From a checkpoint of a small transformer trained on Wikipedia: 14 layers, vocabulary 8192.
Each number is 500 + 40 x the weight over its row's rms, rounded and kept within 0 to 999. Layers, rows and columns count from 0. Numbers have three digits each. The size before them is the row's rms in percent of the matrix's.

# layer 8 MLP down (transposed), 320x128, rms 0.247, rows 43-114, columns 0-63
098:575441482515490517427537502490501570518431467513455540521593472591529508475507497480495474461468497473504463509555452433471522510443399537509588487499539463491590502488551507536464476541490558
096:458514521500507539534423525532548514528510460516512481523453481427527449527540545519509517536470508494511565466538562483497539645513606493506470527542595549459527492559480478503448550468503501
097:494473528497445562490470447457562551448441517510493453429522533526376482501485470405509526475558526494485494498554479531445553509485476493542448466446468469500398488536514481511548516451542547
094:535460469537442477512504531454495483562471423535510486536507527519459467458525563483467513448504485449502542543496542486531461518539475523494481519495516466514557418527476494527510558512495570
098:467499523529520529501494537498415523579464532523461527496432573465494534455557541500447483527492435491496556493506569507472451518522492543494518458405536438461486506504463515516445532530489535
094:505516446517418546523478512507486437504531517540541563549552439498527518554535490531515444491541461531526528522507488476466494566568410455542442449497526549455499550516472448484506469553474444
099:436447457523510488541438585578504521523486527538441442535490458542512474467536497455462534504444464377499481509448495476417392536525419551489447515492511558510503478509470511534425476488513519
109:557519510462569476477443493495392550428437558465504469517543493546478450522441538523533528431532459562558513531446476486508535464482554534443522482481508521551482470547549501456541478526492532
097:502538512508540461520480439468418480527526535472504492496535511562600622534484519538508488493531571480575493490503491465551586409495485535447533526571519508415567476457519521534496475507498490
103:532503512463540458441527483535512515485499567467483480529542546488574489461566514526502454420533549458485483548547429521533521463558563485498526558544537498542486485471539407446486532404518492
101:470526510463527489467460502431502405472495435495524426480521499438574432535534490546529508453501439480496499519521506540467537464494587497524531527444532497535475568519597595488471487483508552
102:531427447518419544498503488503457491548447481475541547572472571520526538476528462543441502498435544588450520451502497534547478445482478545544463470521484468533476476411569476417507483496461517
100:508505550437505480514541566503502539522481556445483504523452587485469448474538497515602508542576587509578552469498566477497535446479531483582489491575543527523460492469454492495471426537550494
096:451473541555491483524506512535456508467502522479484470489422494487549505534495526469452508457505497499556535491502578460536571538396613422484495487514520547490503437490497561482530469499494519
084:501548482487507475440492440461531464493546585580463484543527503452451560507522482456447433468502508440506509518497518488502519532490491565462515524524445453482505499511555501464433511571508394
105:556494459541551480504452452544520558474446489492519516559494514521453466455472483508500458560551503446485531504495566559563500496550582500545558484476536505605478517525486523526554543481547508
098:499529589540567483527499484494475459556526479514524494439497533479486486513520551515525515544523447495489514538470563558533478486502530514523510497561536558500496491595535566528408526399549477
105:472499569510571487507488483488534515494513557524396526462496421562566576552526478443498536447516372467519480577500539533511515508471453463503537518549472488507488455492511457508461476445559556
096:522450515542509486480497452489450542482499482580437515419525513440478489563457465458506486429525551470529471513455529476486523540431514469491508512549472541513507480519409608533445478446493508
104:479553511523514452480444428528514520463491520526545525458468524426483511485492521493513454496513381507557419536479505513567452478470426493575507544460465418504529463551488475489491499531464545
094:560500528580534516473482504533509508502480500507454478534520520488455399524435542478551493521522542543451539523475450433516589465524549514469513600501578438506493476393566505476483563465440542
097:514464514516483535487561526543550469525523553469501554508433549486526508553470484552529488558470472535555523506456606499393495505521494549472530487431467518527485463485497498570496537475523536
095:465530490501495527520539471437496520508460473425562467447480522451442491501493526400504488519506556468426522547504499499486437507575476501498453511568530517506469470510527519562481521442460500
102:514580491534494481475515482521472520446477468519537430477522473495469516517542524495511517483454532529426551518527453477501415572447619481496510542516474516442558510459536549450555481548579460
098:491551467512494531564516507516529591500403485594483504522540513493560475502459575511508405566513555443480510566534487481505532487507561504514471507524536589503433512436455464498482555456513483
096:503546486488556496462492381451480531581520473531463547525556490513525609470455417456546471474563523468518487461516499484493434468474502450524473508502506449451497548472470453565522538489546652
098:533488542476492565522507489461526448548488525533508517523511546541634527531486462465494577562456424551485474535527475448545496535512443521508552506555563447518467497506537386496473502498503492
099:426578493538476531504575435492455531511515554527509633464487509452464461500508523537526438513476503491458533463581533510490491518510649521520497507509490520485511539442512511457490494481486420
104:467546472397498475541520566440497466520528544471487462500487428522492511522464508518498434500526562567468516514471467493513531518555538546521427539392557477499472488540417457536448423481501454
113:448452506500520530502524520558487520444547524563483561487509514536569488487471402561495531510504494489532546520487462542492528471464398485470545524521486492481582534527432474506561514471529548
102:557487555498496555487504447564418502505545444574525525489484546498490508468513614398526448580494502513454495484521542495494446529475485463495565415513498542494508471455534523546503517435506503
095:498511502455420451508495477524499477560521453540480468576502526492442497488533449500484452446483462468475446560544506433541542498473542545435418486508568532557553480518469477516454465472506471
087:451510573512505533524463559532420537491505445535479549454507502468594469548526509511517455469474518459494467459516467490476463557523617511532517530538505444488482489498435496558484517536535450
105:489472500499558481520452502523436419457471567457528483512472478529504466447478489420531486496553488463483539544454551538513521436482450486465522526471483479544518569530451568524505451519495452
117:476445471451516605467480546580478546502515525532453465542520484446483497506608551499454519498488485467498580493488526462473476537490562462459477506533553456545472495506494514491474537523473496
109:508497457455453502513518547460532530495459476481548419499482457506506504522440495500513460577490504515527540518513513493549467545602602513530532450522437414600467506540518538513488491514537444
095:483447502506453461527514520497516521466504531528475550429556553465427473530515493438562522511546493481437489516497495570503524496464559449448486553523547570515377493531525550506506468547498442
102:477474504563547467493492486366461458495458547493537428561486463479489454556486509456505518484500468483479484481532497527455464449551601541505496534443506538546590512531528520490491516473415455
089:565545476521540534406515492497527437500470501505550441457515497478422460451447502523498562477464493527475546484483513509533478478547488527486566520522504498575473478519565469509508531455551500
100:518530521527491532519553542524476542533494472557503478538453498470522525561475512462485409483529592450514500521524459489444551447521664551543471493511517474518486494517497568455456525484468518
105:530516474515442480442525470523531437590467447477433520457442559530478502470539552563574434489530501522498536482473536509467519457500522556478505511452489537460526479458482561498527543581464496
101:489451425518490431474516496467484547487450472511522552466457493477520570527512458449533458541435455466526436491518500507477563575453435428524537517415550471525493520497502516584527516506481520
105:476499475514406474575491492534544525453562440459514533464512506451461475527482528450498521500467465545522494512440525437528502536468503540455456550460486505550510463450546558519440463433450539
098:448497520519483509446464446458509517450514475515478612482440429440494548489453441497440504502426534449506476540401556509498460481543558493459505500470500562444467510539519486476524503524448534
103:472564517519512524523527563452498505493479569549527494470537538475471458456565504424581474532499506447522504551597475491446479538553454539506464493486531482564521460489531478451450454459521472
107:607518525554473489526454484557413443526517523505474503484453546442492457517534479440455479513491450461500440505546463513422523380432426550506497494492535536463512441521491466444492549468491473
101:515490455492514533426467502447485557582454494477505490481486506504518557511494489470539474500529461517474546527548504414568499413487646434482454477485508492524452481474478507486427500440396456
097:499548538504541489406477500425526510472510469446492474519497485428507504499542514487467485502464511552500504509483510482490480540490519572557537540426460422486553497496523417448497512520518532
109:422449527518481492495462495579567477446470543507532443534483521495475483438467500456512512480494451514461467465517503578496523486469469547449483441554499457548551492486501521508553528393469508
097:518431458440528455495536462552497498486476446461439540470487506524560479502509488510437555533539500485555452441543445510534497563568508508491466502460478552545502574490452513485487590481471510
119:575547535475519504412454500495486485485523498564488526508547465555639460463459494477585480502532505523507477525460528494454519528512437543478468554464526476481496483553490585468434473566497526
117:462481507541545503491488515559532520565526503468554468494446482503533549524461487513483483499471540458548569451487486488503539513461387508535501435532541498468563526490494402530572533523501496
096:520459494484474469430537575467535477469573538575467528474466479506476441470458466511546488531502545491502468560453536531491403514485429486480487477471510593496514430446553523476531437585474533
100:483525469451450493507478528404500526503511569495535532470493541480499447532492558492486539490545544512528499496470568400479511529536489441472481437475564565546505522580512481504484446494483465
104:477550466448496579447496496505496603522492547481518512412490578476467516458501458432469496545507537489539538468533466507445546456549513443509478539466532572532491470514487537520534498500454558
105:477510524541520500522478564527545458532507472490522520581531503460454474466489542457401542441523539551517531541558500557473491413441491451462447511407453503491469588560482560562439471502490537
109:459500525504445496494531505543503458521425492479540578544501507618531463614538514508473561494434527502525518519473489510476479525442560462521470461450460487498501466506475411471480521510426534
105:439515473475553478498504530455498510510505528490481562494495487509487513461494493560432488529479497497532483529418460492501445521493474543505480502517547449478529549496527501433567429454486441
093:558497502531511507544507535430416519552440501554495498476548510514479485480479453428569400499556493487469513577555522469547497479583451493489424500443407530436468544564489467492512499525495424
108:539534503514530525565534478500526501481508510542547487536528501461487440481497517526516517488452551485504460476533569507554555489558474556558457531550489540453514510522470538534487412484489480
099:515472530459524515498576443482538486515537523524566471508582493517457448526547538408510554516486426522473471489434525478497547563476472386448503546530541478473468474515516473549528463476482468
101:565469478468521498563452483486467537500430492483545518476474539548504556509454444418486477598491533504569569567498490480520481493535488490473510551536545485545523496538514496468547552529564494
098:551496496505559482508475470502485477502548509458482435522531545530541521432505569474515455468485499474529433493530488507500568513515450547546479474519563494543525532489475466537497515466500500
102:524519494524559477537515406630548466479498432491500528510526475544505521496508488550544527502467444502523451499442484519462524445532503450508465449505443471440477537522525538516506467465511532
101:466576505533600509474512463510570505586507466457520485569567466454566450488552571505479500521470547454444528494489513571429539491495434567528552508507469529492513476462466445561501474527566447
104:629491542448494470469489570518548496596463450449525424506463482496489463432475481480533505492491492580459506416501469537503486461582417533468522510499454520452493588552457546531459464518538448
101:551489479456466454600557536562478565499476470503445499451565518512518498516490506519462523433484491577526489535521449507499492488454482474441484535414543487449454540492510492542500528540603512
095:425417478491515527529518469425520493517532531503503540482502457438465517547568464511454495503440478472522561547499552486544473434482529431467448485444451480507522487439512579485523506503464495
096:473505502471473583478453490502439533527477446515517500430497476490440551513444472465490461552438473512503487555582570453530503483469498461501508412531571568520569414560517536542543482524520484
109:493467507488434518539451453502583527492499550458456442459522540460510460531519521414489442439459518500513475500545543493495494478502506525525488504469528489520450407415526505519495575567505561
101:524523454447544485453454464489534483534486476557510554445490493481544467433475523466489475461513472467485446497486591508494504481531481495484538520484462491547436475561532496490404513521459506
102:529567465505453585476557473487506489438458540548500487441452496523486529497531390477516480460458514469524470472544517484431542521471548496550484540501491515520420514492442443517455569550570478
# layer 8 MLP gate, 320x128, rms 0.269, rows 44-114, columns 0-63
094:517476512565504474464471510522437508557514549509454541495524527543499518533472464452521537507444483537543526475509477469481549511553474503525505498487454486560451559507485533502478495411532525
099:539534457495502450520458491466562453521471535493484504474520481453441549492458468573549534455488508456454501566555499540506547491513423548535501492474503515496497537450561466456516429520454536
097:479500523497540527479450479524482546438468558471471454427515538495516556494453422552495479458528538490496537503484453536554565495470522516520490522485546553451494509496457562520460499443493510
100:461523491509560574496461470538524481525479515524582528522598567466526544450535450491498472491515557488529494467403477506524482441565505495519506446472481511524475571484515508540458495461569534
093:516465569446476552490495571534591466484507460368540490523469536468540437508475506485533484486407541485497500449497528547544451494470460496536522465481533523525446481520475482505570469529577526
098:491557492455447424491456508541442474490473467551501487537502573564539544423469502522495461478494436482498557472505476485492515463486529511567517483436507540527458507524583456484467468524507510
108:467541488563496484555463509486472480534510513509530513469477538524498524464572414504533514545478547498486529481499500442492468531485436459481476558510447577565497485489496523526496457510516418
092:482441510549481499500502497517403473467508515583495447515473508550434476498459413487534487497526411469506499476515558439461513528452487586549476501518485514489474474538508442425471463544468505
106:424516549502516453477580473542551473541516492489516536465539478488500535465506589555514505492491455550576486485472493485458494552537459490488467472550525562420568537518435609470491529524486514
101:539524495457397541465486488538581511517535496522446475457525578434597444517461537498482517451476437500521465509494476597476514480477517546458542487425458544546553557460552513462489541491514526
097:570459493499472464493593418540516505465551443463473497539422534515477572515512548504492455474479443512484519475478481507537458511490520489425472561471546457630527458481468533493493506464447436
097:464475533459415521516473511492538436443474532431456480466477553528485454558506541519549527485460521574427510572481578496598493458512475537519558504495488503505522513582467496448536482473494536
096:501540459518459520509482456521477422454522516507423521523502519504473480536482492494509519447509487504449577517543468536507489424545454495510489538498511440481543457493499446488615545433543494
089:495516446516467475514538411442584514500551585536481450572484511501475566499574510523421470504477493457510525506484518591540495492497491509530503563499444499478429412498570495461431566512472424
096:423496480541543492560542508516503471488482575470567409507545479519459500530541462572463511511467491590510505531502447518497483504462433516402525521475438457480474436482479473495501554517512470
099:513502471502521475484426443539478493483472484506450451578482468508483581539471467503441532387520529526481472519533465455490503513491451543501480462523500522516425500515424481526457451479465488
110:465483571475561591523442484494522474509463547455527529527511496535408511561588450507493512504500493508550506509466504466462491483523486527523492429474452487500415482518512501525570519495456476
096:441458487537557499528530484514535488549467516502514546530498463477492406483520471453511509535511495497541507487495446478502537512447553506480597505476428482532573546528430512493599487426445472
104:461475436566515458472437493456507396480505526511537543518471515606475496481506491471553480499496558536455503597552499496543528483532510512540541463417523571489518558517548554452469546491479462
094:484450523487564439481439477495488462508542497520545531515485500490506490459452445554488483552495548491544608509564497478588609445468489573568479479443556488499519462459528476529595509531443430
097:496542523442442489456499525510505401487487442466491555488504542511491507486488489463570533558545543463414535476539509549482538535523551532561518472461568556496467502522530480520541508422468576
097:494499498451421446530445489434509528458458473460572487453510541482482540473508511512532478450512591466438522535530462563523454503469505406512440496543419464478518518560489454555442485511472487
093:475389526509567534519530451587491511473512518475509472432502510510410457501509512484514527524518554462520479488563487547539499508532472486509528494495479528518505551488481580564562508460535481
096:477483456519539399423548445522563515494511416444554460533476542577509547461447426488467503494564505483512588464500521525528515498568512512509473501467474490466547495517401502589445528512449565
092:463492487452490485528489475508441491488499463459514503435540474473496463535489516537468511434513497485395486546482489463493519511552440471500534502529505522473602497587462542536509434491514535
104:494502466512491549533460474469523457522521530505470473475437527464496453538517535429551483473517543501522502509458419522402458470474522527506497454491473480624481567525480421551551496525519526
100:545532418506451521565560464522539413566437585481493452520545550576440490479423443520526494503454458526427516460498554565548472449535612536541467516485560512511538464504467482462476472498534463
092:594493542502514481488530440508530480539511451509527463457498543469463516543498466487423517418481495516434489450574468529496550572478432496577474498522524532514534516465550455538519502475485519
119:471503501492473496460500513558434431498511499545414524535539492416437474537494484488589496468506472494557486565459529535509460508523477505498458529466509426548453520477491537460461504525555495
098:443440501521541490472482490437532482436531524447509495553567496543486441471499460492509500475451530481531526502446499483457536532487532523557468535497417493472470581562483500548501500537496533
097:449420497506484521548401473509464471539457496453519506416572550521520490473522455477540528546561524495461449436476486463568538482528395472501514554415405463512529514464481473497440532544453473
088:501481541507501548513551472494476467480437459504526588557549536476495551570471449504556410485467477460497477459543541541510498494508488483475502466516495481503516582476537447513551559483418443
105:446503477530483494556500411469479449495512479470508568547480524516520496422499533493489531549462527552465466490513455527592478521470511463440451487500501553466599542555466523524521472485411474
104:543409475481492486445440517531473545496506490502443495574482535500466523503429476452487498415495541562500508518501585467510506454516455465458556446473511521477480524510513474481520478445485472
101:547496536457493508498523542512415431540528485493514476522430424505408499505509493579476494419502553610508566454437397453456485494500464484499541514479536516459500539557516505475556402470529563
097:440505513503495500512478560547486507498582497550479500451552520450517601546541452597536565469450574437485516492562460513515523537520451554521478492467484515482531512559430538505429432488546495
105:488488530490494531503532517562506465517523460487562595530516527563457513465551487521501489508492457510539449453498503453454570493424425506489459484499552539523523426556488455523521487493505476
088:554598533530540500481482483459543503475516500555515520436554525497538434579495480495505518481408482512559545486455549476458515544441466506445467451533531510501476502593538485525520490505523433
108:489505485529506498520487582486480530474468415469526463471482519556427523550504499455495464490527436446507542490542509448581459497523528487541544505411519520512468493519548519469544495504463494
102:539478492512498467436419550507487408518508475438560504532533526523498494487465527523558497516494488514450497436557567499450526516437518510533417497444450495446476524483443500507588508505512471
105:493513485489555502476522453478486527522544487438469528484494564499478541475533492438519460455434432454470443466482574575549586434553554593445488435465503483522478563431420490573512493524516485
098:502456442483480493536464506588526489468450430481448442465452510519429426522522442513438486507490520525498481451513485502495482494466498544525558539489523429475518589505496466471474411556408493
089:495498479512563389464470450554463608572523504537529458503484546528551486545474466506507520496502552510527529503498417490455579508555449482439473577481487494487564506470557529480437499474565519
105:451426578521466455513506457567426432525541522441491444497491518473495463520501535569419493477470475466502462512425475536496464399514505464548479519496481424503524516493488568523510454405483539
105:485479538475453500510546512521432419521515540441499497495516498442471420456514579492520467514403440474530448493484527489518465499510456558492487519440527549494487575542491599495511481587539503
106:404482488511477473497532494474531453492403452483473502472451510528492428476488545451523469506472512513455443489443524479464502488579489446515497436515498490562511579595480496513518442515508486
088:507516500530500455565507524472488465500494469491461505417473533455577399521472452549506511461500561452538537529447509476530473546456497507537462483472507539524410536577530531429517464472506567
105:478559548497543522458540519532505500468519472542542433495481538434545505491477500584512516536491476484492482550452467498492477429493468511527499431480551468590486488429538570461534475512500481
096:540548447502506524456504464460465545526516487460446438558561482536453545468528547461511478478431501528538522483422504454550489495494497478572546526574517489449487465501480499521505575546431539
113:523520477539483447478494430420464558539451495501492469527546402463442505557491505521467521448465420530528507489467498510518536503475479553471468457418465448424546554494508500481497501530527489
104:469466476415526515431503480500498519460489534539514521475503488453491479503492490479535458483474467490573477511469512549437528545478455502507478515472498492501517508609455496485503566488473541
100:587460585517515428468534515496505454479481570501561500472547542487454556488539546544438482492434457484496537536552515429530431534545459493500529461487489495514538489541498487497507484517505469
101:506504571485453503484505479486456514524495556543526450520478472484472436511520479460485466442443462513494527579498503488481620486517507500522404456593485508519495494512442518386454469508445434
100:570484503466515536476417524435443404531470542596480495502493539528463488547497520459449491490493475564576507463502544541453448553444469512391440509540476529437545491488479458481554455461519446
113:528448502472529496579514444481481514500519468560476541485591570501389501561477504508505482488552472522517525426490445522470544537581382498499534457558459567508484487550500539526594503527504496
109:509481467430502553493459530497488451460480553531525567407485486429497498472464513510494493484566554430430511468502461498428530536419448463503457477474534574484548406552516480525501453503524524
112:529426586513513558528486493487432496549451559524476499509520469474481513383481518484539436485488508528507530528396519560472474512559518517502479412508456508493486520542546527541580486461507489
111:486529506518520547450409468460470491514448500495493516419536483522490517378478493507514418527453485499493533576489556455457490526460444550533444524487496530466460545588519374519544481478459421
121:476531544580484514461511501499504471413550510465424478493492547479501483477557441470559521499503581489394590493456514553511489471553433529540522471490543483557459479490430444475521500451431516
097:487456514487482534468529543513430570399524538497483575497473540501507368536515583479488491489523586563495475546398492499526519555461466497540503506504452540492528490464473530468458482544494529
098:505456512480563483510446473507505511463436511493499514563472463494444514543494507542506473573493548477570560542558444537570521493467501507445490477552468448469543524514513520530477521445481467
094:485543525515521507530549405479492490513527506579512433492528522474488509515488439541427458452548490462499514591501531508529506449449494504481480570527446503486420480413533586493441493571463537
098:525482543492526520516490500461548481433524489439500466433493502522452425507490432514524497517517500539489567444573505496523543485478477479447481427448436455433536551565537445552486486490461451
101:499562516528449489467524453428519460525516429467565372511552489499534466503492566506514453534442460525452468447494452497487477471490453440479541519491495491560449479477547481462513550456453499
104:486447515546504493473649491415504388597546485548559456502479468444451503480492483480541469519594587520548462466545437525533507474500491545503520522486483460527536567497508489519542508451540531
104:477484508556541468464514449544481543449510471456521471456619457447462497500426557576483490519404544509502458475574509448562467524467435519558530517482536515569566525535462575547543444483508487
100:515476590468510503500462493533538446396442415443455540518572577582485512478437526507531502506484523508469517425435489513509439482502488486470493538539485507550497473477498403537513507506513526
095:480522545428547534458448504439428434573472514538514475485548539475493487506475484496476463471479422499489523523507489419469487494522469469518513499530469557501512543446477445522534509498476501
108:484591520523484507472516442462456454503455468510510515497519528534503487507499544531469466469516480469495517567512504491470482488517476493473582498505574538620568552531497526518549437533576430
098:516555498458502491418548521486522476461496479549489421481518568463546507490424508431513476489497469445537463475534575565501543528511485472506547495434500481537456522491486614499448518485467543
099:499485491508475523619498474473512477523449449383422484525506515482437446536456494557521542481516465482491517492494489514536525505530475506472564483523482431527474516479483479512456501446509492
# layer 8 MLP up, 320x128, rms 0.252, rows 44-114, columns 0-63
089:477552494535493523507423535487507530582489486494433470476514486554620540460438547472480589513458434495519490526466560495510569427526461524450529492541476486513498596526467483561464485484492502
098:496481473484466471521478438487514456492519436508475546499537465489521510537573531573484455529451509489519505446537549504479526494455419483431571536505564520581498475511490438494501550496632481
083:495498492489435444438513493532478542505537471496466490590458544498547516542415531522554527536469467485479468472454520507501518544465576486448466499562454479572480518474486496442441481549456525
097:472531589526495543509472497465572532486505550463515503559517486483479460432450519512472502486531550520489455482506533510493458497487541454562498466547482551526475508503497490438485503507445496
100:443507534478542502482538512445449551474506489517492465451508442483579540547537505478512484490475444468488476496538456503543534479473438537506544481438554475531519538428535581499436534470478468
100:538494553425468435470474491446532479435550520426476469427509490520515496482470493508558490509450468485544514476501570424492542516421577487535481453493465556448510588474552480472548591492501548
110:469543539540478487540470502486550545524563498496455521515493556536527464567473587481495473520508537502499577459538457484496558557482498471506464559483479540482542524574464578473431514541519454
096:643443493383413500552530461496453407491458556517581485530511539497521521502485534462487461482519455474503462543498504478509477521511553510500518495511507514509471479518632463492518475555570491
101:555535491477516549482464498488513488414468457472461576461513490561523591534519509513534476476532510430527424490466507546504474531506557552574496499512443486533459486472591550573431526467479555
104:497545484550492502489483440506528476554549522453433520500514542485496475519471524499571471504527492471437446521548457465552405454472550551479550514567455462494547523504457455454507499542512452
095:465519539452515487417445501471567534429559430508537474503541502437463555494504583486459492578507515486544451534548513453472507584479564531531447449538484548414541517516491495437503533512511551
099:499453511402471509531474446516458502502535547546450523513542558469543435438474598564546532545524534541539484553530575563472604497418414460495514540541493505508513480414491513467492417525547459
098:495484545427388449496520500467410503483481525504484551497466459574487558540463511498504596529492468512504448510527499543515516473518500563518506527421488517476449520469574502545526479498553554
086:479530475520562551486467604501462506435439538482497535496506510491538473523426538519527526451512527546556443489515487468534536459489453522528541461452454527509506557475523536490551377538494468
106:462544508519553430517372468550514499519483530540574468454442456440508479584560523456447504527475540461528504526480538550486517524492538497532445536557502493510471409506536507504512502514496532
103:514468487426465534526534531503483496470466517513485473546500580448514536538477515484521557428481518525412498515554462491533495569576520538468450518482530517465525471498467415455483453618466447
105:542558460449479570501409499472432456435532502488475541426461534516520427503559508497556500533489486548523468476488473495502469528567503491565508447463465519531526511508505478579540462387488474
097:528498493522439483490549518511499466552514559482419550473483488489510548532470514516509492455547506478507551522513499487520538512479507375475466519506446465499522534526504505545502477411487489
097:473499506496476512468533567527482501548500540499474524468530584513432452441490477555456580478438506523474459560435499502530501572513468503479512560440527438472484429466481575483558511455547488
093:499457473556519490529496547456539562488578518487598514508486525538523547493519482563508436453518435491531553497466463537530471455550455497471475503511491408553478446527500473489532501520589496
093:516521460555543537467449481443544503445502508473463466530530464469491503425504532568457532495450509557547467470538483452545535472450486561595474521450459490491533530580543473497386560547433495
097:451460531545493455495524539460552481507496527441551476451451507487487486506537487446493495528510505423480497510510499478552495513487499515563490531520518520489413493524512430571540510476436436
094:516482575522555564498600466588537501464614583511545535523485539518558492512531531498530509422526433495515444507501517538491522486488486517519502589544454470435549492518454472491568506419522456
094:589435489514524518499514564508470539473498589572513417463473496501527452436511545524462489498525452505531467503516455519453474534459485480436446512512547486465498410535559485389459476481471457
095:527513544536456451486506496463473438469498539460531551392505459494420530473524475438485429462469432405520395609491498491473540484490549547549513440499482469450553560502462528484504478497461449
108:446462476530500610436496525535419553521479503454532401488547536439416457492500547517475490473497491560489468405530492489452501470486500450507473531469495524498515479521529508515491465524466515
097:509440502535468463544530483535551501492450560453474456464496461524461507584437524525450563476504465482492489502536542515489460465506546499461500534496450488507536470493504565448489501574481507
099:417495461502498550598508474483516464474498445465442507522471447494539499555506504489458522452522459536488509501481483496453473471480473589512521479503574527517531467380510433529409561466486509
131:502569487512434447508531480508502452567494493436489501477472509397492516511467558443538507525508489507531449518550437450551447508590545515502505462444474480499481542503576536517483474429555431
096:575525468481483543501536502566434443587574518514531518517525461562554449469586532400544479494509486470477463532510485531440490528520507454484486474426510516505464549493491474578536488492547467
093:557490547514525532537528550539488467528513501531500545531549483453472500432459512474479521529546508497488532435497533527544457479484513481529555502533461510444476486599520510511453411488446498
078:525460525520587490559517492558461503547477368435485541547459453560517563504519567493563503505513515530514450494503556573485442461497547471536463455481489497446529567556518470513488570511506495
107:526511516508526532526504469530588446449410465419500560568455491469501473519507464498510487478461583432438485485528473541517434503497479503602556481541524522526502499469460418436581474417495534
109:536563490503496498487521519480516495576516593485504491444523500555595439430494511490479510565521414489557595487468501456494473455544478464462530528569463494532538493475575474519496469486554527
113:434539476518506524513574535501462496512513461449512518481506528444497454591524465562495495503498434484445530495476501483463452520536528558552578503504473509472564532565577474553476457530478506
094:555499525514556504419534512557486471451530512514493503513468580430528508495476476500449580509546528480526537543554516518504482542558523504495485520358525555524539482534496475540469446495530500
103:472531475482529470542466462462469490575523531495537495490585491509545621456470499446536467477461477449550552484535521519557538454452476475506518568430489507427526553461449471524579476472499514
086:512510444516434571539403469462491542500459511547457445528516489448485491518483531507527408536570453536552549450491493553571514465472496599532450502486522547506512447421487478418516449466535467
118:543500543472531473512504446503557534548496496456542538502537534587424409495492466506558539575488440546556552498472508517599463522501507487448497472506472480499566514500497404551546512486556529
108:494529495541485538429494495507499492482572530469470488436513456545521475490450489560567447460511525497569540614435443561528500506528503537504509491562537523463513520467571483564485465507431514
102:523499581542509467548556505580491495462534552521538498495499483506534439480488516538472484507492422453518528504449524498495492467470466464595551457487469490471502483479560446475548564483466453
100:491470444448467498529473500546495513496505550612507505489441531473461491495469554530448504525504473590475477436443455508484515458497513426481534634598399505569546497512478538487472540516551546
088:545518483507503535521480527535585474504449531451547489528469458489552481432447441477544496551521471546529578493493471504548423468580500485564466476442416500453440464531420492539513432495549487
100:454431457503562486508454539536467486466493530604516447551532498470450574544526443527527471500471511481492539535518603451523487434472526457570475491529566511431548554491456573468530513468505534
105:499497462467478486492469525479527537570521515494530518467520490516466444505541511486574495481596501437530459514512390511473465522466432488521531528482517467537520511472475553516461491504538558
106:482552534490535528432480504443512483470545567503471468461515479533465448470472485494506449477542524495487471429474518530538508498527540535563500411442520530501487493520574436556559452500496528
102:532462440470516526568488529493525550483553520504497503505509488509446522561465467433473473563556580510427418575467473490476481550498542504592492486495418432501473533510510516514525555439486461
108:524500526571549478517372495513517469437517528488530494463481528502503549512472536489524491557497543432576498459510534505457522559516473535509420448494538476533526463463596457420475515522497465
107:496486491378465538477530430444449521476461533569482431472539575511573495512517543521506522468554526483568462490540492439470518444581526464533421473489474502528565517450467492485515510563485477
123:494453479532453472507490473506492534465440480530413492514450532487554569468513538442441478516548524467476488495590546458422554499459551531502518522506508529538463483510474625459473555465422552
136:499487547597533466528460476531526462496491444518546489489479498514458474446568553480556461481442582521449559523473490465526481426423514544509463384565582495555445515526458476583530487526461477
097:551489505458444524526535528473486480421564563564443490502498570508474480533519476559475496525517553637487498508548553497573506522496507526509502502482525493467526469479485544487456527516461465
098:520454404521552487530485511458472519444573478422437572511467526531497518438527460539473443509553584478463439488438540562500554501485530442456485466522498508462540547508520539608478474475488462
101:444572494526497587544532540539551484456453493488503522550480605467480441459526480548547589480521475463583483529491462487454501526507574510567513461537570503480451490442516503454491503417443433
100:542423447427478527495463484444515563510488550524561496555603447521469501471515490532507465526477512445475558573546536532416523459523543575533498540472538527517450472443516519516431551467489481
101:481504391491513411508515536536537527476493455513564491511456483610452475482509512534482525461507463484531511424468542508576504546534518506553506463418560427522532519484454512516482540510503594
109:469602570472516441508538554548469464537480553533518494407495567569510500493526585443498572452483519468466538457488546486506527450484455449449543554500566579541472535434505472538496532481555563
096:553571580559513453471489538512542544487566455551443534538518556476508550549532480437487504497505464509529522481551419466478476492512529498558504505513459472540573516488532547490526523563538504
107:469556521527477502500467571473470529511494462475573541430549478578544448490504470565497463438506527419495524446494493439532534517419474571445486507576491437542480579492473522530514473500585514
101:401532466481491525494508447521449529514532491517473457524488502534490498415553490523486457476524516457467560468499541478513488502430522414481554496567473478396536525545492599541494469510423509
103:502531509547555500509461489466499478515613457417515480449528483535512491471438464462465433536532447507447487480538528509553501505535478440465524524434510416531490525481500499492440475519539480
097:472441527502478463503494500596512493520450513538468478515477449483536486441513532526480495475468527526495542466571553509515539463493495486438444488505500556473499481473495502446571463548568489
101:570544407561511551510473485535486497490505451485524557487503506494481508548441476527553504478505487458515450526540528517546536487559467519508542478507411428452489546468475488437467456443492505
099:502538473524547497482456440485527468507528544500460498468519553507474501499401473485488573478451474503486517460616470518468439546510508480448477461576479504442469487533469533535542472434494511
094:468571535474418594525460536536496546534558543538450451511534543512481482521507492552511509542531406536432488563521508549506496500529502566548506479473538471443538493436466430441467513531503410
094:535505534490437481443480496493523450435481511517544473456500467489484484450520499494461541464514512536561489487490414537555570560479491486601510482529533440397497502543530562439407487487478562
097:519573530488524465478521523474472487454464512486520493532502450488468580524487534471487615499523508468466427468545480478511501498555529505480530498443483515549493508497493523565522479387502551
098:543471487510462559532524489509550441504548543499521479510512455503484530446569417480500550470450496484556494538472518443532504513491531485536443550518544476520486586467550510566485552509493487
109:531491521530595531556496480493498426480498478371473417451485508486553501423526431513516506556479489463497467484528563479455428488519426487546515580454496555538455519586475491523428511507432504
110:417550525462479523519484484510538495418435616537495493500490488545471554453476565481472520491416478538479521513511554548544475532425514572571516465489477529456506483519519487464561534557521480
103:461519470446523509586557510534448478410441552494429543488537536482500506481477490564481601431475594521493479496575511448475521478489473506541525573464502542483443535489476496554475554543539563